Each number is 50 + 12 x the weight over its row's rms, rounded and kept within 0 to 99. Layers, rows and columns count from 0. The size before them is the row's rms in percent of the matrix's.

# layer 6 attention query, 128x192, rms 0.0853, rows 14-30, columns 96-191
104:43 48 41 35 26 53 51 48 54 52 34 63 70 38 64 65 43 51 38 70 44 70 51 32 59 44 40 62 51 60 31 46 57 52 37 62 66 63 45 32 38 65 49 52 41 42 49 67 54 57 54 58 52 42 44 58 52 58 45 47 41 49 40 58 43 44 39 66 26 48 61 52 51 64 36 43 58 26 41 54 47 33 52 50 49 47 45 51 55 60 36 40 55 58 41 46
100:49 45 72 37 44 41 56 62 48 50 59 39 35 70 44 36 44 46 48 55 55 31 61 54 34 37 65 55 39 43 28 47 48 29 57 44 54 46 39 53 62 53 49 34 46 56 43 35 48 66 60 35 49 41 69 40 64 51 50 56 75 40 62 50 65 42 60 54 59 58 29 55 55 65 44 68 56 67 51 46 27 61 64 72 39 51 49 64 34 51 49 39 57 52 67 31
097:83 35 57 57 33 49 50 50 56 40 47 37 35 55 53 47 61 56 25 55 39 39 55 39 56 38 51 59 54 67 43 46 57 50 62 69 41 35 63 47 43 60 50 57 59 57 38 44 64 14 45 55 71 50 68 45 19 34 46 82 69 61 53 51 54 52 53 65 32 49 66 56 65 27 58 57 42 49 54 35 51 59 60 40 50 39 49 33 37 51 54 51 50 41 41 50
105:45 61 56 61 36 68 63 44 64 47 70 48 64 51 47 64 31 38 62 53 50 54 48 61 50 51 54 49 66 44 67 50 49 55 46 45 66 38 49 23 52 47 48 63 51 63 52 40 40 63 51 69 48 38 42 56 29 73 36 66 52 54 38 42 43 77 39 52 46 41 50 35 23 49 60 48 60 15 79 47 30 09 42 74 69 62 49 65 56 66 40 36 65 61 35 50
108:35 50 50 35 47 41 57 19 53 64 37 77 68 53 25 71 47 46 55 62 53 46 32 47 62 62 34 66 55 59 39 57 38 46 53 69 40 52 32 42 58 49 45 35 59 70 51 51 59 54 47 60 70 41 51 41 49 58 60 49 45 50 40 28 39 60 63 26 54 54 57 38 34 44 41 53 39 33 39 42 35 35 52 29 45 43 46 38 67 73 41 58 62 30 17 43
110:53 66 38 44 71 55 43 59 56 62 56 65 49 63 61 37 44 44 30 65 30 42 69 35 54 77 53 56 62 56 30 61 29 33 46 67 40 58 80 54 53 51 42 40 40 72 59 36 58 78 48 53 80 65 54 46 53 28 44 52 57 42 54 53 49 65 39 59 40 64 46 58 50 58 67 48 31 44 45 59 58 56 29 37 49 54 58 52 33 60 46 30 65 47 40 61
117:57 45 54 55 49 47 31 36 46 58 52 59 42 53 38 37 65 42 45 45 41 54 36 33 45 57 58 54 52 70 27 58 43 32 73 50 42 43 49 67 75 54 47 28 45 26 47 22 71 50 47 54 51 66 16 49 51 23 37 46 62 42 53 47 61 43 45 47 38 39 37 47 69 70 46 54 49 56 56 47 53 44 60 37 41 39 61 50 30 30 62 54 58 38 59 43
106:76 51 31 33 39 58 45 48 46 63 15 64 63 37 56 29 62 44 51 48 49 55 59 44 46 40 63 66 62 58 51 50 41 37 49 65 50 52 58 53 50 58 67 73 44 31 36 40 62 36 37 47 29 46 42 49 50 52 49 44 33 60 45 52 52 58 33 33 38 53 60 38 42 68 40 43 61 78 44 58 72 39 38 54 49 66 49 52 52 70 33 54 47 48 52 37
098:29 48 24 27 66 49 45 53 61 58 52 66 68 63 46 37 62 57 47 54 47 55 51 44 57 64 43 68 68 53 46 49 43 58 41 62 47 36 46 43 59 58 64 59 25 41 55 48 45 67 50 39 63 53 64 55 45 69 64 47 16 41 44 41 52 51 40 21 64 57 54 73 53 40 72 58 48 42 47 50 51 53 48 22 38 26 70 50 69 49 45 40 43 55 64 57
130:55 71 35 71 60 53 66 55 64 40 42 51 64 32 58 57 51 50 52 56 50 46 36 50 69 46 32 45 49 37 42 28 52 48 40 54 57 62 47 42 42 53 46 68 48 63 44 40 35 48 59 39 53 54 61 62 45 59 55 59 53 67 34 38 44 50 37 35 21 53 55 62 41 63 56 44 46 65 58 73 57 40 51 61 69 41 43 56 53 72 30 50 51 67 42 27
115:48 44 52 41 30 44 51 55 40 39 39 44 69 56 47 65 30 62 68 64 42 28 46 52 38 68 57 28 60 43 32 56 52 66 52 40 63 59 53 51 51 66 64 55 49 46 51 39 41 63 52 60 43 55 49 48 53 55 40 50 53 64 54 33 52 51 45 41 58 31 45 59 62 53 49 76 57 64 28 44 74 71 59 66 59 66 52 56 68 55 34 61 54 32 48 36
112:35 41 39 42 39 70 53 41 52 31 60 45 46 32 49 68 60 38 34 54 49 60 46 58 61 47 49 48 63 31 51 37 56 50 39 42 42 59 84 36 68 49 35 54 50 36 55 51 39 63 30 56 76 43 56 56 49 62 72 48 33 45 46 70 47 38 65 51 41 58 33 43 45 59 65 44 48 40 60 59 56 61 52 54 69 61 46 34 57 51 41 62 50 42 41 67
115:52 47 69 54 58 41 48 46 46 43 36 33 53 54 36 66 65 40 60 56 53 60 52 58 42 41 45 64 75 63 45 54 62 61 57 59 58 45 43 45 55 40 33 39 30 55 46 41 53 34 37 71 26 43 31 29 52 59 48 42 60 46 49 55 55 49 36 49 40 66 38 70 41 57 37 54 47 60 46 43 54 65 46 64 43 56 45 87 31 40 35 63 49 61 68 50
106:21 42 38 42 66 45 57 40 45 51 45 72 44 70 41 58 54 70 45 65 70 35 36 53 48 42 66 57 46 45 27 58 73 60 47 37 63 60 45 47 38 36 39 39 53 30 40 52 64 48 72 36 45 44 43 57 52 60 42 57 59 46 53 39 49 49 24 58 63 66 29 63 36 57 54 51 17 44 72 60 51 43 48 55 33 86 45 50 54 64 58 51 46 63 52 58
108:31 48 18 50 62 46 51 48 38 46 68 64 56 63 51 32 76 50 45 63 41 61 50 24 47 46 48 51 49 52 41 33 65 67 59 43 58 83 40 42 25 59 46 41 61 41 50 46 58 40 55 42 52 38 44 57 57 57 42 49 32 69 47 56 50 54 49 35 61 73 58 37 60 40 51 35 48 41 49 71 55 37 49 61 43 35 56 58 57 29 54 59 35 66 59 38
126:49 45 47 54 28 55 40 35 41 38 28 42 50 46 49 43 52 63 72 43 45 60 41 41 51 45 27 58 49 52 65 62 42 64 35 54 67 61 62 64 46 24 67 51 47 46 55 50 49 54 52 64 54 24 51 55 52 49 27 62 27 50 41 34 42 49 49 28 31 78 44 54 69 14 62 46 72 42 36 56 56 45 79 58 55 55 64 62 72 51 53 39 52 57 60 44
111:58 44 43 50 56 45 51 59 62 57 37 43 68 31 44 57 62 39 41 65 56 41 53 54 43 31 38 54 40 55 72 61 58 46 60 53 50 58 51 23 36 70 34 44 49 52 61 47 49 54 68 29 50 43 60 52 53 52 68 73 55 49 60 62 71 56 59 65 63 38 46 37 41 44 32 56 52 65 53 48 62 44 32 49 48 58 47 44 43 70 59 77 40 17 55 39
# layer 6 attention key, 128x192, rms 0.0875, rows 14-30, columns 96-191
104:56 51 36 40 50 56 43 51 38 51 63 60 60 53 39 50 61 40 42 39 33 41 60 64 45 72 53 48 55 43 35 40 48 65 66 48 67 45 29 59 66 61 56 44 29 64 72 28 65 45 41 47 81 49 41 47 52 61 39 44 57 57 77 33 58 66 25 37 50 56 41 54 65 51 42 29 40 35 58 47 59 62 39 50 55 41 49 68 43 32 53 50 38 53 74 74
103:56 15 69 45 56 28 32 63 51 56 60 57 67 56 57 73 46 43 52 39 47 39 35 48 16 42 34 43 47 44 41 58 39 59 44 42 50 31 49 49 73 61 48 46 41 42 29 46 44 49 20 54 38 64 51 37 76 61 60 49 51 33 76 40 46 60 62 43 59 42 41 65 41 41 59 54 62 75 56 35 64 75 34 42 40 63 38 61 49 40 59 53 69 55 60 73
114:40 58 71 37 42 32 58 24 65 39 64 52 41 51 52 66 34 54 69 51 49 52 40 54 61 49 73 51 73 55 57 51 33 59 35 47 29 32 51 38 52 54 44 41 78 51 61 43 19 42 72 46 57 43 80 44 34 68 54 48 45 57 37 48 41 51 72 46 37 48 54 52 44 26 49 55 45 57 71 61 46 29 39 57 67 46 46 45 69 24 42 54 36 74 37 33
099:32 56 30 42 53 63 76 29 53 47 66 25 71 65 56 57 47 51 57 59 39 65 28 39 79 43 31 67 69 43 61 56 50 46 34 40 44 50 71 60 59 36 70 72 58 61 27 40 35 49 67 59 28 56 62 58 36 56 56 52 66 45 59 75 53 23 53 35 43 45 57 36 63 63 66 41 43 57 53 51 48 44 55 43 40 50 54 56 56 43 47 47 40 56 37 20
107:70 68 56 55 43 58 57 35 58 18 61 47 45 45 78 49 39 44 49 56 51 38 37 57 79 52 55 49 54 42 51 42 47 60 46 51 41 61 37 54 58 53 76 50 60 51 47 51 46 63 43 58 48 58 66 36 69 52 36 43 29 54 43 45 51 48 60 60 42 52 31 53 58 51 65 66 50 50 66 44 43 43 61 51 58 26 51 62 51 67 29 61 51 29 53 55
112:70 33 62 50 60 56 31 50 59 51 48 65 39 60 49 44 58 35 48 55 56 67 60 67 17 54 68 54 64 50 40 65 56 46 25 28 46 62 65 56 51 78 47 47 41 37 62 54 60 45 59 53 40 68 43 52 59 36 56 48 76 50 71 35 39 35 47 37 64 68 45 45 48 70 44 74 57 16 60 44 58 46 36 66 45 80 46 51 43 70 59 63 41 26 46 42
102:66 54 31 48 46 54 29 48 28 50 60 36 55 63 63 56 62 39 50 54 61 57 53 51 23 56 62 41 57 67 53 36 55 54 42 43 50 47 26 82 58 58 64 45 39 46 75 31 60 47 64 43 38 62 60 47 64 48 45 55 67 44 66 53 40 47 58 57 46 48 56 39 42 53 53 66 43 55 46 61 37 64 40 41 42 59 68 43 77 48 51 30 57 36 54 45
131:52 73 59 62 41 66 68 48 62 54 43 45 43 43 47 58 48 41 62 58 63 70 38 59 65 37 34 62 56 37 64 42 42 26 47 67 45 60 58 44 34 51 32 48 46 43 51 55 19 50 49 50 48 55 74 41 42 46 46 69 50 57 44 56 54 19 46 51 20 60 71 59 58 46 65 29 51 65 35 59 41 39 55 55 52 32 36 61 47 71 42 54 40 36 34 57
130:47 69 43 47 36 52 75 35 71 48 51 36 63 47 49 62 16 62 57 47 60 68 36 53 70 47 48 45 46 49 54 41 62 53 31 47 48 32 40 39 35 69 26 66 48 50 73 63 36 52 38 50 34 43 61 63 20 50 42 49 50 46 37 33 41 50 61 41 34 55 34 35 41 58 62 36 53 63 49 33 52 51 62 50 66 29 59 52 59 61 32 73 57 39 40 39
113:44 66 43 45 45 35 45 88 11 56 50 57 39 59 51 51 55 45 48 59 67 38 46 48 39 44 35 48 46 47 47 52 43 43 57 49 43 62 53 59 51 44 57 44 35 51 55 55 56 46 28 50 30 57 50 65 76 55 59 51 48 48 59 57 46 44 55 52 65 56 61 59 33 40 48 54 28 74 51 30 59 45 32 18 31 49 37 63 55 39 50 46 40 18 56 38
120:57 37 54 44 36 43 65 35 57 51 44 49 61 42 42 52 58 55 52 52 57 53 27 57 79 63 37 36 54 51 74 33 73 64 64 67 67 49 56 51 47 48 57 55 48 50 50 51 36 36 59 21 41 32 35 47 59 44 75 62 53 71 18 59 48 42 58 20 43 61 53 47 55 29 67 30 61 52 46 23 31 34 68 62 58 44 45 52 57 52 61 63 53 52 34 33
107:53 60 58 58 26 46 52 65 60 84 48 44 51 60 49 68 50 51 42 40 48 64 61 42 59 59 47 40 54 37 53 44 60 61 25 64 34 48 42 30 36 53 45 83 47 62 33 61 58 63 69 43 17 66 45 38 43 49 50 52 43 36 50 51 45 27 59 44 62 34 50 55 44 50 38 76 77 59 50 57 60 56 53 41 46 55 51 46 42 39 70 37 37 63 64 48
116:62 62 50 56 47 46 53 58 40 39 61 35 53 56 45 79 43 58 34 29 46 48 45 52 46 52 65 56 34 48 62 51 47 47 44 40 46 47 54 49 27 62 63 48 63 66 16 62 23 46 36 49 55 59 71 44 47 38 32 54 65 81 27 53 52 40 47 44 54 48 70 64 43 45 75 64 52 48 37 51 68 56 57 49 41 44 50 63 74 54 42 51 75 52 31 60
109:68 35 52 43 71 25 60 48 43 64 41 26 40 54 34 73 25 37 63 46 60 48 43 41 64 47 53 60 39 43 50 39 41 71 52 38 60 51 29 29 54 65 45 42 43 53 51 64 65 34 42 55 64 63 45 49 45 50 44 39 25 69 68 45 54 42 25 36 45 54 31 61 72 66 57 39 47 60 32 48 46 44 61 57 18 41 52 37 52 61 40 64 48 40 45 50
113:46 49 50 57 62 48 37 70 40 56 28 58 42 66 44 42 36 58 49 56 46 51 35 57 47 47 56 57 42 56 70 32 46 43 63 50 41 66 27 52 44 50 52 43 37 24 73 42 59 73 45 39 35 59 35 45 41 53 38 51 60 20 84 55 62 55 43 58 48 35 38 54 58 56 47 68 54 79 33 54 45 61 44 49 59 52 45 48 57 44 59 49 82 63 39 27
123:47 49 50 38 65 39 36 52 62 57 42 47 46 38 55 32 67 78 34 72 44 59 43 38 24 61 49 45 45 54 43 60 65 59 68 20 76 37 58 55 46 48 69 57 45 46 41 38 56 43 44 46 43 62 47 76 35 70 68 42 53 45 73 39 52 55 47 59 61 37 66 78 55 61 62 66 60 55 50 49 49 65 45 65 27 48 44 44 53 23 29 41 59 56 34 58
113:42 53 73 47 50 58 39 46 29 86 56 40 49 57 36 63 71 49 39 56 49 42 47 69 40 36 43 56 47 46 46 56 48 42 41 55 59 50 56 58 33 49 69 52 65 37 52 67 61 60 53 63 62 40 41 35 55 48 55 58 51 48 52 33 48 61 35 22 61 54 24 50 61 32 40 50 34 38 50 40 51 39 79 48 70 35 44 53 53 44 62 29 51 64 60 50